config.yaml
n_layer: 12
d_model: 896
n_head: 14
n_kv_head: 14
head_dim: 64
d_mlp: 3584
vocab_size: 21446
activation: "tanh_gelu"
norm: "layernorm"
norm_place: "pre"
norm_eps: 1e-05
positions: "learned"
qk_norm: false
attn_scale: 0.125
bias: "all"
tie_embeddings: true
parallel_block: false
extras: ["capped logits"]
init: "normal"
init_std_qkv: 0.0209
init_std_o: 0.00427
init_std_up: 0.0209
init_std_down: 0.00427
optimizer: "soap_variant"
lr: 0.00321
lr_mult_o: 1.48
beta1: 0.95
beta2: 0.99
lr_head: 0.00729
grad_clip: 1.0
warmup_steps: 200
schedule: "wsd"
decay_fraction: 0.695
decay_shape: "linear"
final_lr_fraction: 0.02
batch_tokens: 262144
seq_len: 1024
doc_mask: true
train_tokens: 1079000000
steps: 4117
dataset: "wikipedia_en"
Each number is 128 + 24 x the weight over the matrix's rms, rounded and kept within 0 to 255. Layers, rows and columns count from 0.

# layer 6 MLP up, 3584x896, rms 0.0591, rows 778-830, columns 576-639
[[135 192 126 107 171 162  99 143 131 148 118 127  98 131 103 123 170 112 114 113 109 167 117 132 146 115 134  89 151 101 126 104 149 112 108 113 129 123 132 143 148 123 121 129  89 158 158 109  98 123 140 114 123 147 140 146  98 144 130 132 120 150 141 130]
 [105 151 136 137 107 141 130 140 114 136 121 156 111 112 140 146  80 119 174 137 121 135 132 147  99 144 157 136 101 174 150 108 128 138 157  98 142 143 144 118 149 108 138 103 120 169 100 106 166 159 139 110 167 119 131 141 135  91 147 113 101 117 117 161]
 [119 107 101 135 130 176 110 124 101 113  95  93 141 138 158  90  83  84 130 155 144 145 100 141 132 134 137 129 143 136 141 138 142 123 147 118 134 156 125 118 135 111 103 122 105 127 121  82 129 166 112 137 100 144 118 158 111 167 142 169 103 110  78 151]
 [164  81 157 113 129 121 113  84 119 134 138 115  98 130 122  63 131 154 130 125 124 153 150  96 147  83 127 173 124  79  85 176 116 139 131 166 118  71 134 170 140 103 153  82  97 148 107 109 112 126 107 156 125 107 162 125 101  98  90 119 142 103 143 143]
 [143 122 136  85 145 134 122 127 172 144  73  98 103 109 166 164 182 169 163 135 143 106 130 117  91 146 164 138 139  96  93 104 154 116 132 131 155  93 139  92 132 120 115 138  85 154 114 107 130 141 167 149 120 146 183 119  79 154 115 131 106  90 104 182]
 [138 118 140 151  92 119 119 122 119 123 113 151 112 117 145 143 100 128 153 125 125 144 135 127 128 161 111 138  96  91 131 170 126 144 114 121 133 121 101 124 123 141 101 146 125 137 141 116 132  76 111 120 135 101  98 130 151 120 131 128 167  94 172 166]
 [154 108 154 103 123 118 142 148  94 107 111 149 118 114 111 116 137 135 117 104 128 126 143 169 135 157  98 106 147 151  99 104  86 180 167 112 177 114 109 144 134  98 157 135 147 138 130 140 117 154  96 109 114 116 171  97 105 125 147 141 115 157 146  98]
 [106 138 169 158 162  96 168 103 150 150 151 113 169 154 124 110 107  73 123 162 116 102 126 215 107  60 125 155 145 113  99 147 130 103 100 102 129 138 133 132 144 150 134  98 113 138 212 152 124 104  85  92 154 107 128 123 110 145 158  99 113 129 159 174]
 [156 116 153 135 144 136 144 179 107 155 144 114 142 119 102 117 145  91 117  92 156 112 150  79 162 141 127 107 128 106 148  86 150 111 153 139 105 124 176 139 116 120 131 134  73 129 160 166 167 100 154 116 149 138 117 143 138 142 167 137 129 100 124 128]
 [150  92 155 115 146 104 134 127  99 107 142 160 147 115 137 135 128 159 154 130 133 137 122 132 142 145 115 143  84 102 120 110 101 124 154 141 113 104  90 108 133 180 143  94 125 161 104 187 183 128  89 136 117 138  97 103 107 167 104  91 110 129  94 155]
 [154 120 117 138 130 120 127  96 133 149 119 121 123 117 162 135 156 101 126 140 131 101 140 189 124 119 134 115 159 140 121  92 103 152 155 115  88 144 121 140 123 129 113 130 165 158 136 142 133 171 180 120 144 109 128 156 159 182 144 134  93 130 123 115]
 [133 174  50 136 142 104 139 124 105 165 167 143 165 143 124 114 123 146 141 124 143 135 134 131 137 151 109 141 136 145 122 141  76  87 120 145 117 116 174 126 173 133 119 109 102 141  80 124  55 119  67 124 179  98 146 109 131 120 180 160 156 134 108 138]
 [134 153  68 166 100 121 127 144 181 121 103 163 117 118  94 126 130 137 107  99 151 111 153 152 129 131 139 168 111 113 111 168 114 145  88 153  87 149 114 158 140 128 130 136 157 121 154 158 148 134  75 112 112 120 100 111 134  97 142 138 131 109 114 129]
 [124 121 149 120  96 142 168 124  93 123  85 121 160 166  97  86 116 122 142 170 129 109 154 121 148 129 150 120 106 164 122 152 134 152 100 114 196 105 112 135 133  84 133 137  99 151 124 117 124 159  99 127 101 121 153 111 143 136 124 180 132  67 167 102]
 [164 134 143 130 173 148 183 155 139 166 146 172  95 130  76 151 101  76 162 158 138 159  98 156  85 171 127 122  66 113 111 144 115 149 140  85 109 121 118  84 114 125 132 144 114 115 167 103  84 152  97 134 114 116 121 116 160 137 121  87 148 142  86 123]
 [180  95  95 109 105  93 103 150  85 112 160 148 109 128 113 138 101 133 137 135 142 156 169 132 165 152  97 126 132 129 110 111 118 114 106 133 129 160 148 173 139 142 110 136 108 116 112 111 131 151 129 126 126 141  95  91 111 146 130 144 173  93 131 132]
 [104 149 111 126 161 107 100 129 116 151 127 139 135 144 122 141 104 139 131 124 137 141 108 123 116 131 109 101 119 144  98 138 120 116 131 109 126 125 134 118 116 123 114 143 119 126  97 163 110 138 135  91 111  89 161 157 145 108  97 122 127 103  97 118]
 [116 116  54 150 112 166  93 106 105  98 101 136 114 150 141 174 139 123 171 107 131 117 142  91 153 159 145 156 111  80 131  97 130 125  70 157 135 146 127 142 140 161  71 111 141 101 143  91 141 103 114 131 168 127  90 115 112 131 120 132 135 134 154 128]
 [148 171  90 149  85 144 113 146 142 140 131 126 164 126 142 142 135 146 116  87 146 130 101 131 117  54 156 156 111 100 170 135  98 165 153  97 128 178 121 115 170 141 141 198 120 157 163 145 109 158 140 106 162  69  91 169 142 158 127 130 135 132 158 133]
 [111 133 101  99 100  99 125 116 161  52 129 163 119 107 113 128 115 125 123  87 127 113 132 114  85  70 128 114 128 138 123  98 106 153  67 150 130 163 102 153 111 123 104 133 114 122  84 134 144  94 137 150 141 108 144 165  97 157 139 137  98  95 157 134]
 [141 121 131 132 147 115 164  87 172 139 111  95 122 156 149 124  83 121 141  83 116 169  92 195 132 107 112  90 117 116 125 104 133 116 145 110 130 181 148 145 115 139 157 113 112 135 100 116 124 104 132 132 160 112 141 153 146 134  73 166 145 119 182 103]
 [109 124 100 136 158  92 124  93 181 123 128 145 148 100  91 148 146 105 120 116 105 131 131 145 141 141 159  94 133 140 159 119 149 118 112 103 107 142 143 123 166 133 129 119 111 134 140  88 155 158 118 163 165 146 132 112 122 125 134 155 119 129  90 158]
 [122 161 145 130 120 124 116 122 118 137 121 154 144  94  79 151 155 155 143 118 100  79 103 127 141 161 141 161 107 171  79 119 117 150 100 176 116 106 128  99 141 154 167 150 157 139 158 161 118 132 127 141 105 117 113 165 147 172 128 136 139 124 143 112]
 [156 164  94 130 104 147 108  84 125 134 119 145 134 118 100  85 123 141 114 134 167 120 103 110 136 106 104 130 121 110 168 162 139 110 125 106 123 136  88 166 133 112 121 138 101 144  96 104 109 147 109 135 141 159 143 114 155 110 110 114 188 158 135 106]
 [164 158 135 137 111 129 163 147 126  92 108 147 137 111 122 116 138  90 134 147 125 155 141 119 139 135 132 112 101 154 118 119 136 130  95  90 155 134 142 147 153 113 123  92 153  91 141 136 145  98 130 115 125 134 138 127 145 187 173 100 134  97 126  96]
 [ 77 157 121  79 165 139 131 141 142 141 118 138 130  67 142 127 134 136 119 162 133  86  85 138 146 153 136 135 122  97 113 130 149 109 103 166 113 167 105 151 130 120 142 112  87 136  85 107 125 138  75 113 132 107  90 118 185 103 125 132 138 128 159 120]
 [132 142 137  93 114 135 167 139 133  90 150 105  78 171 126  82 123 116 112 122 151  90 129 114 176 142 158 114 121 118 124 155 120 116 124 151 136 127 122 117  95 137 152 124 141 139  93 114  99 186 140 132 113  73  82 142 105 122 134 118 138  78 145 116]
 [124 115 164  96 150 131 145 117 146 131 133 144 157 106 114 164 156 144 104 104 111 155 118 175 130 111 139 146 150 112 113 123 122 174 129  90  96 121  97  89 144  87  99 163 118 146  98 147 111 132 117 111 151 132 164 118 124 163 132 140 163 114 170 122]
 [ 72 140 167 111 193 182 149 134 129 121 125 119 166 111  97  92 155 142 118 175 112 176 153 104 149 123 167  85  95 140 117  87 169 137 144 105 157 170  90 107 162 108 110 154 158 127 168 121 144 103 130 126 142 129 107  90 148 147 116 112 123 135 179 154]
 [125 120 139 112 136 126 143 116 111 145 104 117 153  80 173 133  89 123 124 149 136 123 113 126 134 110 140 129 109 148 159 138 132 129 132 151 112 132  91 118  80 143 173 102 158 142 152 123 122 107 159  92 116 139 128 126 153 175 178 116 127 130 134 146]
 [132 130 114 122 131  79 129  98 147 151 197 165 128 121  81 166 111 107 156 156 155 131 138 128 144 122 132 104 126 146 138 134 109 121 115 139 108 155 128  99 120 123 157  98 131 109 123 134 138 122 103 122 127 143  90 115 131 146  95 168 114  89 114 187]
 [135 106 104 131 109 127 122 118 138 130 147 112 144 131 131 106 146 108 109 143 164 134  92 118 127 144 125 172 120 142 125 133 178 119 125 130 151 124 137 157 136 117 124 127 165 114 129 124 148 175 120 133 121 135  99 160 141 136 112 160  74 124  97 103]
 [133 113 126 117 105 139 137  94 150 124 117 110 128 109 117 120 151 141 101  79 134 101 146 150 131 137 100 162 105 145 134  94 112 173 139 153  94 126 145 142 123 123 120 115 139 119 147  96 165 154 102 122 128 121 119 130 114 168 145 139 107 123 126 112]
 [120 160 122 133 103 112 137 142  91 133 109 162 147 120 122 162  88 139 150 158 119 153 136 135 134 127 165 158 126 120 135 117 122 140 121 146 113 149 133 127 117 112 161 167 150 133 123 130 129 126 153 113  93 131  89 119 144 180 140 148 121 129 106 133]
 [124 100 129  84 152  97 131 118 122  87 117 148 117 126  87 112 167 131 157 113 142 113 155 110 141 152 102 161 109 131 180  97  96 128 149  90  77 139 166  68 111 173  94 103 131 192 124  99 151 104 149 119 126  61  89 124 120 200 142 142 140 144 164 147]
 [120  76 121 122 107 133 138 116 145 127  89 167 133 146 109 111 102  98 161  77 134  99 129 124 125 124 139 128 114 161 110 100 136 153 142 102 105 114 111 112 109 115 126 140 142 124 165 148 131 146  90  97 171 156 127 112 119 101 128 163 152 147 197  86]
 [114 164 109 134 117 147 175 162  89 114 103 147 100 109 122 142 119 163 153 136 100  99 117 124 108 165 161 125 127 135 142 141 113  96 125 178 135 121 115 105 137 126 158 153 124 127 107 152 133 131 179 107 146 100 125 119 131  86 149 115 120 121 150 106]
 [116 112  91 157 185  94 119 153 129 156 152 167 136 127 133 104 130 130 108 161 119  89 154  82 158 159 114 127 140 141 131 160 130 111 163  99 118 135 148 118 110 114 130 122 106 155 120 134 138 172 143 135 112 116 116 100 164 143 132 150 105 139 147 156]
 [122 105 112  99 147 108 102 114  92 141 136 131 122 137 119 157 106 104 134 111 126  87  97 135 120 146 115 141 101 104 112 156 112 153  97 119 108 150 142 101 128 118 114 106 146 151  96 176 113  82 108 116 136 107 167 115 117 159 166 114 131  97 146 106]
 [128 132 131 129 143  53 165 111 133 109 123 123 110  92 184 119 120 155 115 125 105 150 110 136 111 121 146 123 117 149  83 148  75 125 157 107 161 136 170 169 138 143 131 146 134 109 114 140  95 141  62 122  86 110 151 136 105 138  99 120 112 112  85 103]
 [127 150 132 157 125 157 149 124 173 140 107  92 168 152 129 128 142 121 142 121  99 137 127 121 132  76 141  62 140 110 151 170 130 143 149 128 171 109 116  61 136  98 159 168 130 158 114 120 110 122 169 117 140  85  80 131 146 133 140 148 155 105 141 135]
 [125 105 214 116  80  93 159 140 132 130 126 140 122 149 152 101 115 102 123 155 101 148  98 183 144 109 150 160 125 167 151 153 164 166 136 110 145 171 141  98 134  92 130 150 105 123 117 119  93  98 116 150 133 141 121 163 129 124 111 175 154 121 166 155]
 [158 122  95 138 117 136 114 131 158  94 119  78 187  88 146 125 149 136 116 147 143 158 118 154 148 125 144 133 160  44 127 148  68 109 138  94 171 140 184 124 103 122 102 116 173 151 132 116 129  89 165 115 126 149 112 104 141 125  95 129 163 130 156  97]
 [130 158 126 131  88 125 160 153  95  94 128  73 112 136 116  90 135 107 126 158 139 115 143  78 119 154 131 141 174 152 133 132 114 111 123 129 128 120  74 138 113 125 129 111 145 121  99 119 103 104 149  87 117 101 126 146 117 119 152 137 138 105 138 121]
 [104 139 152 160 140 123  95 140 123 103  92 138  95 149  92 120 167 134 118 104 139 144 159 116 114 126 118 183 153 132 160 171 101 132 107  95 124 122 123 104 152 139 126 134 109 138 128  74 123 104 158 129 125 101 143 131 114 187 172 157 136 121 148 129]
 [132 164 193 131 152 103 182 141 166 139 124 102 169 112 141 162  82 130 127 119 126 154 155 134 120 172 127 149 101 172  88 150 107 130 109 113 133 119 131 117 103 119 125 113 114 103 136  79 133 132 135 137 185 126 134 140 118 138 181 134 130 103 105 150]
 [107 154 144  84 115 156 105 143 119  98 157 132 120 166 105 145 135 118 143 122 110 138 109  93 146 164 126 164 151 147 109 134 141 150 150 106 151 121 115 143 138 131 117 114 113 179 123 107 126 140 110 126 130  89 127 145  78 120 142 105 121 145 150 114]
 [113 145 168 157 151 110 110 103 181 139 109 104 126 120  99 144 126 137 139 125 119 135 132 127 141 110 101 121 116 157 118 154 134 122 115 116 167  81 121 146  94 133 135 101 141 171 103  68 124 140 107 146 121 141 149 142 113 124 107 101 123 141 106 145]
 [112 127 116 165  96 153 139 147 117 105 149 113 119 158 121 150 164 135 129 146 125  73 117 114  96 162 108 112 157 117  67 102 135  99 133  84 109 109 169 154 116 122 129 102  96 108 125  93 145 119 124 158 125 116  96 104 149 155 108 153 185 143 116 111]
 [125  96 142 155  99 167 128 121 154 139 125 154 119  95  91 125 127 133  87  82 117 163 152  92 186 137 144 135 127 112 139  86 132 158 120 128 123 155 112 104 104 142 129 132 109 103 109 142  93 169 139 121 140 145 124  97 116 109 168  98 135 116 146 119]
 [146 136 130 150 156 117 174 165 146 130 160 149 140 146 103 138 146 124 131 131  96 115 135 161 140 151 118 103 100  89 148 147 172  94 127 116 113 160 114 127 113 133 138 125 124 135 132 148 138 138 114 109 103 116 127 106 134 116 116 124 158 135 141 138]
 [136 130 131 133 138 101 134 114 127 127 123 170 127 122 100 144  82 109 126 141 139 175 128 146 134 132 130 140 143 145 110 101 103 109 152 150 104 118 117 108 151 136 145 164 107 162 169 163 166 109 135  95 162 165 113 138 128 139 109 166 127 120 164 125]
 [132  98 112 127 135 125 124  56 143 143  78 164 181 128 145 106 178 153 150 115 135 146 129 143 113 158 136 129  74 126 122 125 140 192 143 110 110  87 110 134 150 102 115 121  89 134 149 130 116 147 155 132 113 115 139 125 129 151  96 118 167 152 114 145]]
# layer 6 MLP down (transposed), 3584x896, rms 0.0619, rows 778-829, columns 576-639
[[129 108 138 188 124 101 139 162 159 148 131 125 137  99 107 140 157 121 103 119 148 160 106 112 158 153 133 108 120 107  84 114 145 105 116 120 153 145 167 144 108 138 153 137 127 150 138 104 135 165 126 142  98 131 158 129 149 136 108  88 123 141 160  88]
 [ 97 113 150 150  78 141 123 126 108 125 150 118 141 153 130 153 109 122 159 117 115 125 109 137 124  85  85 146 146 130 146  97 159  98 131 108 122 125  70 182 101 117 107 137 126 123 167 186 132 133 116 125 150 145 152 103 120 114  96  89 124 148  78 126]
 [ 88 149 130  97 103 153 111 152 113 150 169 131 153  93 113 132 126 163 176 115 162 147 109 115  96 127  96 115 102 107 142 186 128  98  69 164  87 146 138  79 116 131 148 182 143 136 113  79 129 167 120 136 102 153 155  89 107 145 138 157 164 111  88 146]
 [ 92  97 104 121 103 142  96 126 126 124 138 122 153 124 115 140 152  81 149 145 139 181  61 112 125 111 111 162 133 120 123 104 113 152 136 141 120  77 132 126 142  93 130  82 118 144 108 133  92 132 116  86 127 132 119 127 103 120 107 143 103  85 127 170]
 [124  85 143 156 136 134 123 105 119 151 138 133 120 138 101 116  99 131  88 127  86 114 130 169  95 152 151 137 126 112 143 173  95 123 146 101 144 111 104 133  93 135 141 125 116  87 129 102 148 125 110 132 105 123 153 115 159 132 152 111 146 141 129  90]
 [100 135 165 114 123 131 138 104 122 131 136 105 133 123  96  90 132 133 124 117 118  69 148 175 112 185  85 119  92 126 128 133 129 127  99 116 141 109 121 145 138 141 105 137 106 135 144 123 163  91 163  97 138  86 123 100 160 190 117  80 126 123 168 172]
 [ 83 112 142 124 111 156 132 112 143 161  95 119 112 114 112 101 126  90 152 112 117 111 134 121 165 152 135 111 185 145  87 138  83 115 116 150 122 136 129 157 121 112 109 109 123 110  83 139 173 115 121 118  78 175 141 123 149 104 162 126 121 127 141  78]
 [125 124 125  97 115 141 111 160 119 130 165 110 168 172 146 114  80  98 113 144 141 120 132 129 162 101 111 117 131 116  98 177 165 100 150 125 124 112 161 118 122 120 109 118 174 150 139 179 128 119 109 121 109 123  59  68  89 168 163 158 123 161 160 210]
 [152 165 103 125 115 157 136 106 130 101 101 120 164 135 127 149 131 114  94 110 140 107 109 115  97 143 109 118 128 107 141 116  94 114 126 111 144 160 138  95 135  70 118 111 164 107 166 116  87 122 172 149 145 156 124 150 100  93 134 116 112  97  78 139]
 [119  98 152 141 164 109  98 109 114  81 137 127 146 106 136 124 132 102 114 138 140 122 137 152 105 184  91 162 130 124 149 108 155 123 172  97 157 161 132 148 123 152 156  87  99 158 120 109 119 136 143 119 129 135 127 125  87 148 152 135 133  82 111 113]
 [123 136 174  81 111 122 110 140 127 145 166  84 100 126 110 145 142 119  88 101 125 132 138 108 138 141 128  91 136 128  62 135 118 125 111 139 157 156 122 100 113 153 130 156 145 116 150 124 129 122 111 129  78 129  84 135 125 113  92  87 117 116 129 118]
 [164 143 155 135 104 137 161  92 127  62 121  76 123 140 164 112 132 135 128 162  92 117  94  90 105 129 125 100 159 118 128 121 142 143 127 126 123 150 144 110 175 104  82 156 153 156  92 170 140 118 121 112 155 127  80 126  93 136 131 180 133 139 121  98]
 [163 160 100 156 149 156 145 165 119 155 121 147 124 140 113 139  91  58 122 114 105 128 137 112 159 112 134 161 154 158 177 118 130 168 146 113 151 124 125 154 133 127 135  95 142 180 105 160  88 161 143 120 137 139 136 130 157 109  88 109  88 136 127 138]
 [121 178 105 147  86  96 114 126 125 120 157  77 123 136 139 112 150 119 104  95 128 158 143 127  98 145 172 107 121 144 111 124 161  99 158 151 160  51 134  85 100 162 122 134 180 136 144 130 156 141 129 149 121 152 101  90 164 147 139 135 108 104 182 139]
 [125 121 105  86 148 132 137 131 150 147 145 112  89 104 119 130  78 132 148  91 141 133 121 133 163 119 123 176 126 103 120 123  78 145 127  98 160 138 109 131  90 120 103 155 125  95 154 150 131 153 107 101 120 142 146 147 150 130 124 106 144 120 117 127]
 [110 139 160 118 112 153  85 134 148 123 115 121 106 126 121 108  98 127 122 110 136 110 102 111 130  88 153 163 131 135 135  91 151  97 119 140 128 117 131 128  83 128 132 129 161 115  87  81 128 140  94 151 130  94 137 120  88 130 177 149  99 162 119 129]
 [139 138 133 114  99 158 141 108 117 106 109  99 105 156 133 107 160  82 109 139 121 158 124 117  91  87 140 115 128 112 149 111 132 125 162 129 165 111 108 108 103 120 123 127 135 104 128 152 125 116  93 107  82  85 110 113 136 142 119 164 119 122 108 136]
 [162  61 145 129 113 128 157 133 123 164 111  84 162 109 118 147 114 136 183 121  99 100 131  77 135 133 101 131  69  70 114  79 119 176 175 168 164  93  65 138 147 158 156 127 121 135  99 133 113 194 200 179 109 125 136 118 125 138 100 138 128 152 102 171]
 [141 151 137 150 151  85 125  55 110  82 145 194 170 141  49  98  89 149 113 146 153 155 137 135 129 126 101 137 140 142 128 113  90  90  84 145  96 129 136 122 140 127 102 147 111 139 105 142  64 145  95  60 122 126 116 115 203 138 135 117 149 139 111 171]
 [141 157  98 123  87 166 137 124 132 151 111 180 154 133 102 120 132 103 141 136 149 136 129 171 155 155 127 112 129 143 156 141 108  80 117 144 136  85 108 128 102 115 100 133 121 113 131 110  96 139 119 100 137 139 112 124 127 101 116 104 121 122 148  91]
 [117  82 161 131 133 131 149 144  84 135 130 114 120 130 145 118 132  95 118 127 117 144  85 128 121 152 122 134 115 130 155 134 122 141 139  67 151 115 139  92 152 100  77 108 124 162  80 120 161 108 141 171  83 143 118 122 108 190 104 122 112  90 135  87]
 [ 99 162 110 121 162 136 105 138 171 104  60 144 120 124 147 134 116 109 103  77 115 150  87 111 106 147 134 170 156 171 158 169 115 137 150  54 160 112 107 141 126 130 127 145 134 133 115  85 104 135 138 108 125 148 116 140 104 137 120 165 142  66 118 152]
 [142 110 128 127  93 117  93  82 124 158 108 123 138 114 116 154 141 142 142 158  97 146 102 158 149 198 125 104 136  64 163 141  81 111 120 128 144 107 119 128 121 114  99 134 124 132 146 122 108 109  78 107 131  99 110 174 111 131 125 138 139 114 128 138]
 [133 132 138 122 151 119  73 172 151 112 124 154  84 131 153 128 165 117 136 127 137 159 103  75  99 136 154 137 114 117 143  89 114 141 154 142  93 126 125 143 114  87 128 172 153 151 130 126 126 132 116 110 125  99  81  98 183 190 117 101 197 101 152 118]
 [136 110 115 140 144 123 103 133 160 124 115 158 145 154 117 165 129 126 119 107 170 126 116 150 109 134 133 200 154 136  98 180 140 103 108 175  88 112 157 123 167 132 152 105 119 103 133 172 114 165 156  84 114 158 159 163 131 138 101  88  97 135 108 127]
 [ 93 145 100 164 106 162 105 137 118  94 127 145 134  88 174 164 110 111 127 115 142 121 123 148 131 127 104 121  86  67 128 133 108  94 133 165 116 136 115 116 108 106 138 140 129 149  78 128 105 136 111 104 124 134 141  95 171 104 109 124 124 122 134 131]
 [ 98 135 130 130 139 140 119 103 126 143 168 111 154  92 143 164  99 122 128 104 117 143 134 133 130 107  96 121 151  89 127 110 152  90 126 114 166 148 103 150 143 172 179 110 102 131 117 140 145  95 184 151 137 120 109 178 133 125 139 119 137 131  92 135]
 [183 169 153 152 158 134 117 111 120 149  69 191 128 125  96  98 107 135 128 147 128 147 109 109 130 114  62 121 158 129 166  92 118 145 135 131 185 123 143 128 143  94 108  73 133 148 143  98 148 131 155 114 172 112 154 140 123 122 148 145 149 127 119 131]
 [111 174 156 132 109 109 129 156 105  95 105 117 135 133 115  93 116 108 103 124 117 126 153 191  88 151 140 126 144 129  97  95 180 158  97 139 153 109 109 116 111 120 120 106 130 165 158 137 134 129  99 154 132 109 104 101 162 131 137 133 145 143  65 141]
 [106 190 119 152 163 148 168 171 155 114  96 110 117 145 153 127 131 133 114 123 149 111 119 126 172 134 129 151 136 149 142 153 106  85 125 128 144 104 118 120  93 154 125 143 104  89 135 139 130  95 174 154 119 147 166  88 138 141 129 129 138 131 127 142]
 [130 111 129 175 145 126 137 156 119 131 147 124 124 154 174 118 136 162 154 132 151 141 110 134 159  98 143 130 107 169  96 124 129 167 210 113 110 130 114 187 140 105 146 122 122  88  87  99 138 176  72 120 110  80 171  88 135  81 152  85 181 154 141 124]
 [132 110 131 127 134 155 165 116 129 130 113 137  95 110  99 121 113 110 107 133  99  82  99 100 128 111 112 145 154 185 113 142 113 114 118 127 108 146 110 149 143  99 115 161 131 133 115 157 133 142 141 178 129 128 130 100 182 107  96 164 120 149 124 103]
 [129 115 101 158 122 138 133 111 109 154  80 123 151 128 132 110  99 111 111  93 116  99 102 197 141 118 136 102 135 122 130  99 102 123 163 167  94 125 112 129 105 138 119 164 172 110 127  98 159 126 143  80 116 105 134 121 165 132 128  90 133  99 133  95]
 [115  81 108 133 140 150  91 145 141 127 167  87 136  89 132 120 105 140 125 158 121 135 121 149 143 113  92  95  80 127 125 148  90 100 128 107 113 108  94  94 131 143 105 162 102 136 120 120 133 120  97 100 115 115 112 110 105 100 111 119 132 132 102 104]
 [124 170 129 118  93 150 114 150 141 113 133 159 148 178 113  74 118 156 179  68 134 136 132  82  90 204  97 138 114 126 126 126 107 170 119 133 101 118  70  63  96 155 114 126 161 153 125 143  97 111  70 131  86 127 103 101 137 111 147 156 152 143 188 161]
 [ 80 115 108 139 145 109 124  99 118 142 126 107 130 129 144  94 140 183 134 125 147 148 125 123 125  99 103 138 123 112 141 130  81 148 159 131 112 140 132  92 146 196 129 106 148 153  91  86 136 105 137 123 133 134 163 115 152 127 113 131 171 121  61 121]
 [123 127 138 112 116 163 147 104 160 110 173 126 145 114 104 128 133 150 117 163  99 126 114 150 120 112 147  81 128 163 152 140 126 107 161 107 122 159 150 120 126 119 109  80 116 122 167 125 105 118 115  98 118 157 122  95  94 129  72 140 178 128 174 123]
 [146 105 153 126 104 120 120 129 139 137 142 166  95 158 106 137 138 134 159 126 129 103 114 140 123 107  86 151 106 111 129 125 134 130 121 159 117 156 119  79 106 132 153 158 138 148 136 112 125  93 170 120 102 179 121 116 137 145 120 177  82 116 139 100]
 [151 117 117 146 171 126 133 166 107 147 102 145 140 143 111 115 139 110 165 144 122 126  92 156 142 144 121 153 107 100 154 121 129  66 157 116 151 125 147 124 150 119 179 112  97 120 112 183 110 119 120 103  96 125 166  71 128 115 109 146 158 171 138 156]
 [133 134 153 130 138  97  78  73 144 118  94  89 145 124 128 157 115 133 110 154 117 114 149 157 109 155 121 157 153 102  92 121 156 114 119 108 120 166  83 142 146  67 110 132 139 101 162 150 140 149 118  99 147 133 104 156  91 145 143 100 152 123 118 104]
 [130 125 143 128 110  79 124 104  98 131 113 132 117 153  76 132 143 149 118 205 101 122 127 133 123 134 106 159 171  82 120 152  89 151 114 188 124 140 126 164 146 113 109 118 114 111 135 114 131 126 103 107  88 109  64 153 137 126 124 135 148 115 124 153]
 [100  92 134 126 155 119 131 159 144 130  76  94 124 112 166 150 100  97 108 125 102 102 127 127 147 159 132 179 153 153 166 132 116  95 123 123 102  92 162 121 107 143 155 107 165 141 125 142 103 152 155 154 147  96  93 130 136 155 123  83 155 114 145  85]
 [164  88 120 126 101 162 109 146 145 143 132 114 131 131 125 172 135  95 149 145 154 147 118  87 147  96 156 117  98  64 117 114 134  83  85 112 162 106 158 105 109 116 131 125 166 129 138 150 131 109 156  49 150 146 122  76 120  89 113 174 112 158 122 146]
 [151 161 129  86 132 114 183 155 127 165 140 112 149  90 155 135 152 115 126 122 140  91 114 177 152 135 165 151 110 105 110 148 124 120 127 103 125 131 110 111 146 113 106 110 153 121 115  96 113 136 182 129 199 128 116 158 126 114 153 100 132 134 157 109]
 [131 128 158 116 136 131 121 118 163 130 137 142 108 111 158 115 113 123 143 112 118 127 131 109 125 122 134 119  93 141 125 124 138  93  83 117 106 114 110 133 113 113 116 141 117 110 108 168 127 132 132 115 143 124  92 120 122  93 164 105 131  99 115 139]
 [123  95 151 179 106 149 102 153 147  88 119 122 153  89 129  96 149 113 120 129 130 185 163 152 151 118 141 182 127 135 125 144 111 120 146 134 108 121 147 145  91 139 176 145 144 142 100 118 132 151  72 112 101 166 170 110 141 141  93 109 155 153 149 181]
 [141 139 118 129 120 108 103 180 131 134 113 118 147 111 137 161 165 112  96 126 107 134 129 127 112 116 120 106 154 123 158 139 146 135 147 150 137 136 122 161 122 134 137 121 107 162 152 124  85 133 144  89 117 154 124 126 116 120 130 137 140 129 143 110]
 [138 115 129  88 156 148 130 125 117 103 101  95 113 118 118 106  87  92 147 152 129 136 167  98 114 119 109 147 144 134 126 126 154  70  84 108 122 118 138 132 123 116 101 112 161 169 114 117 140 104 130 122 112  88 141 132 140 131 132 108  85 101 121 144]
 [105 120 148 120 117 120 109  96 141 115 158 178 108 128 129 145 129  97 126  92 101 122 130 152  91 134 183 148 101 159 118 122 102 117 129 131 109 107 153 146  99 144 147 131 148  95 133 118 132 167 176 123  80 120  86 120 133 162  87  89 165 122 122 173]
 [128  89 113 116 132 118 144 147 106 115 195 160 132  98 114 111 118 114 130 125 111 132 128  89 117 131 149 147 142 136 106 136 125 139 104 147 123 141 126 172 139 109 117 107  98 138 102  77 146 146 138 133 120 128 144 176 110 164 152 125 105 142 126 107]
 [132 110  98 144  98 131 122 133 129  99 126  96 107 129 133 135 104 138 118 133 123  96  93 135 105 157 115 132 134 117 111 110 148 136  99 153 100 132 135 101 129 148 148 138 170 118 111 153 132 119 138  96 108 151 150 131 150  98 128 100 151 143 108 131]
 [168 128 164  96 142  96  95 128 130 119  98 167 113 140 119 135 114 143 156 137 126 116 120 114  99 168 165 108 142 151 148 101 121 157 180 160 153 106  62  82 144 141 122 134 132 135  83 117 148 136 115 129 111 145 150 126 146 149 135 150  88 124 143 150]]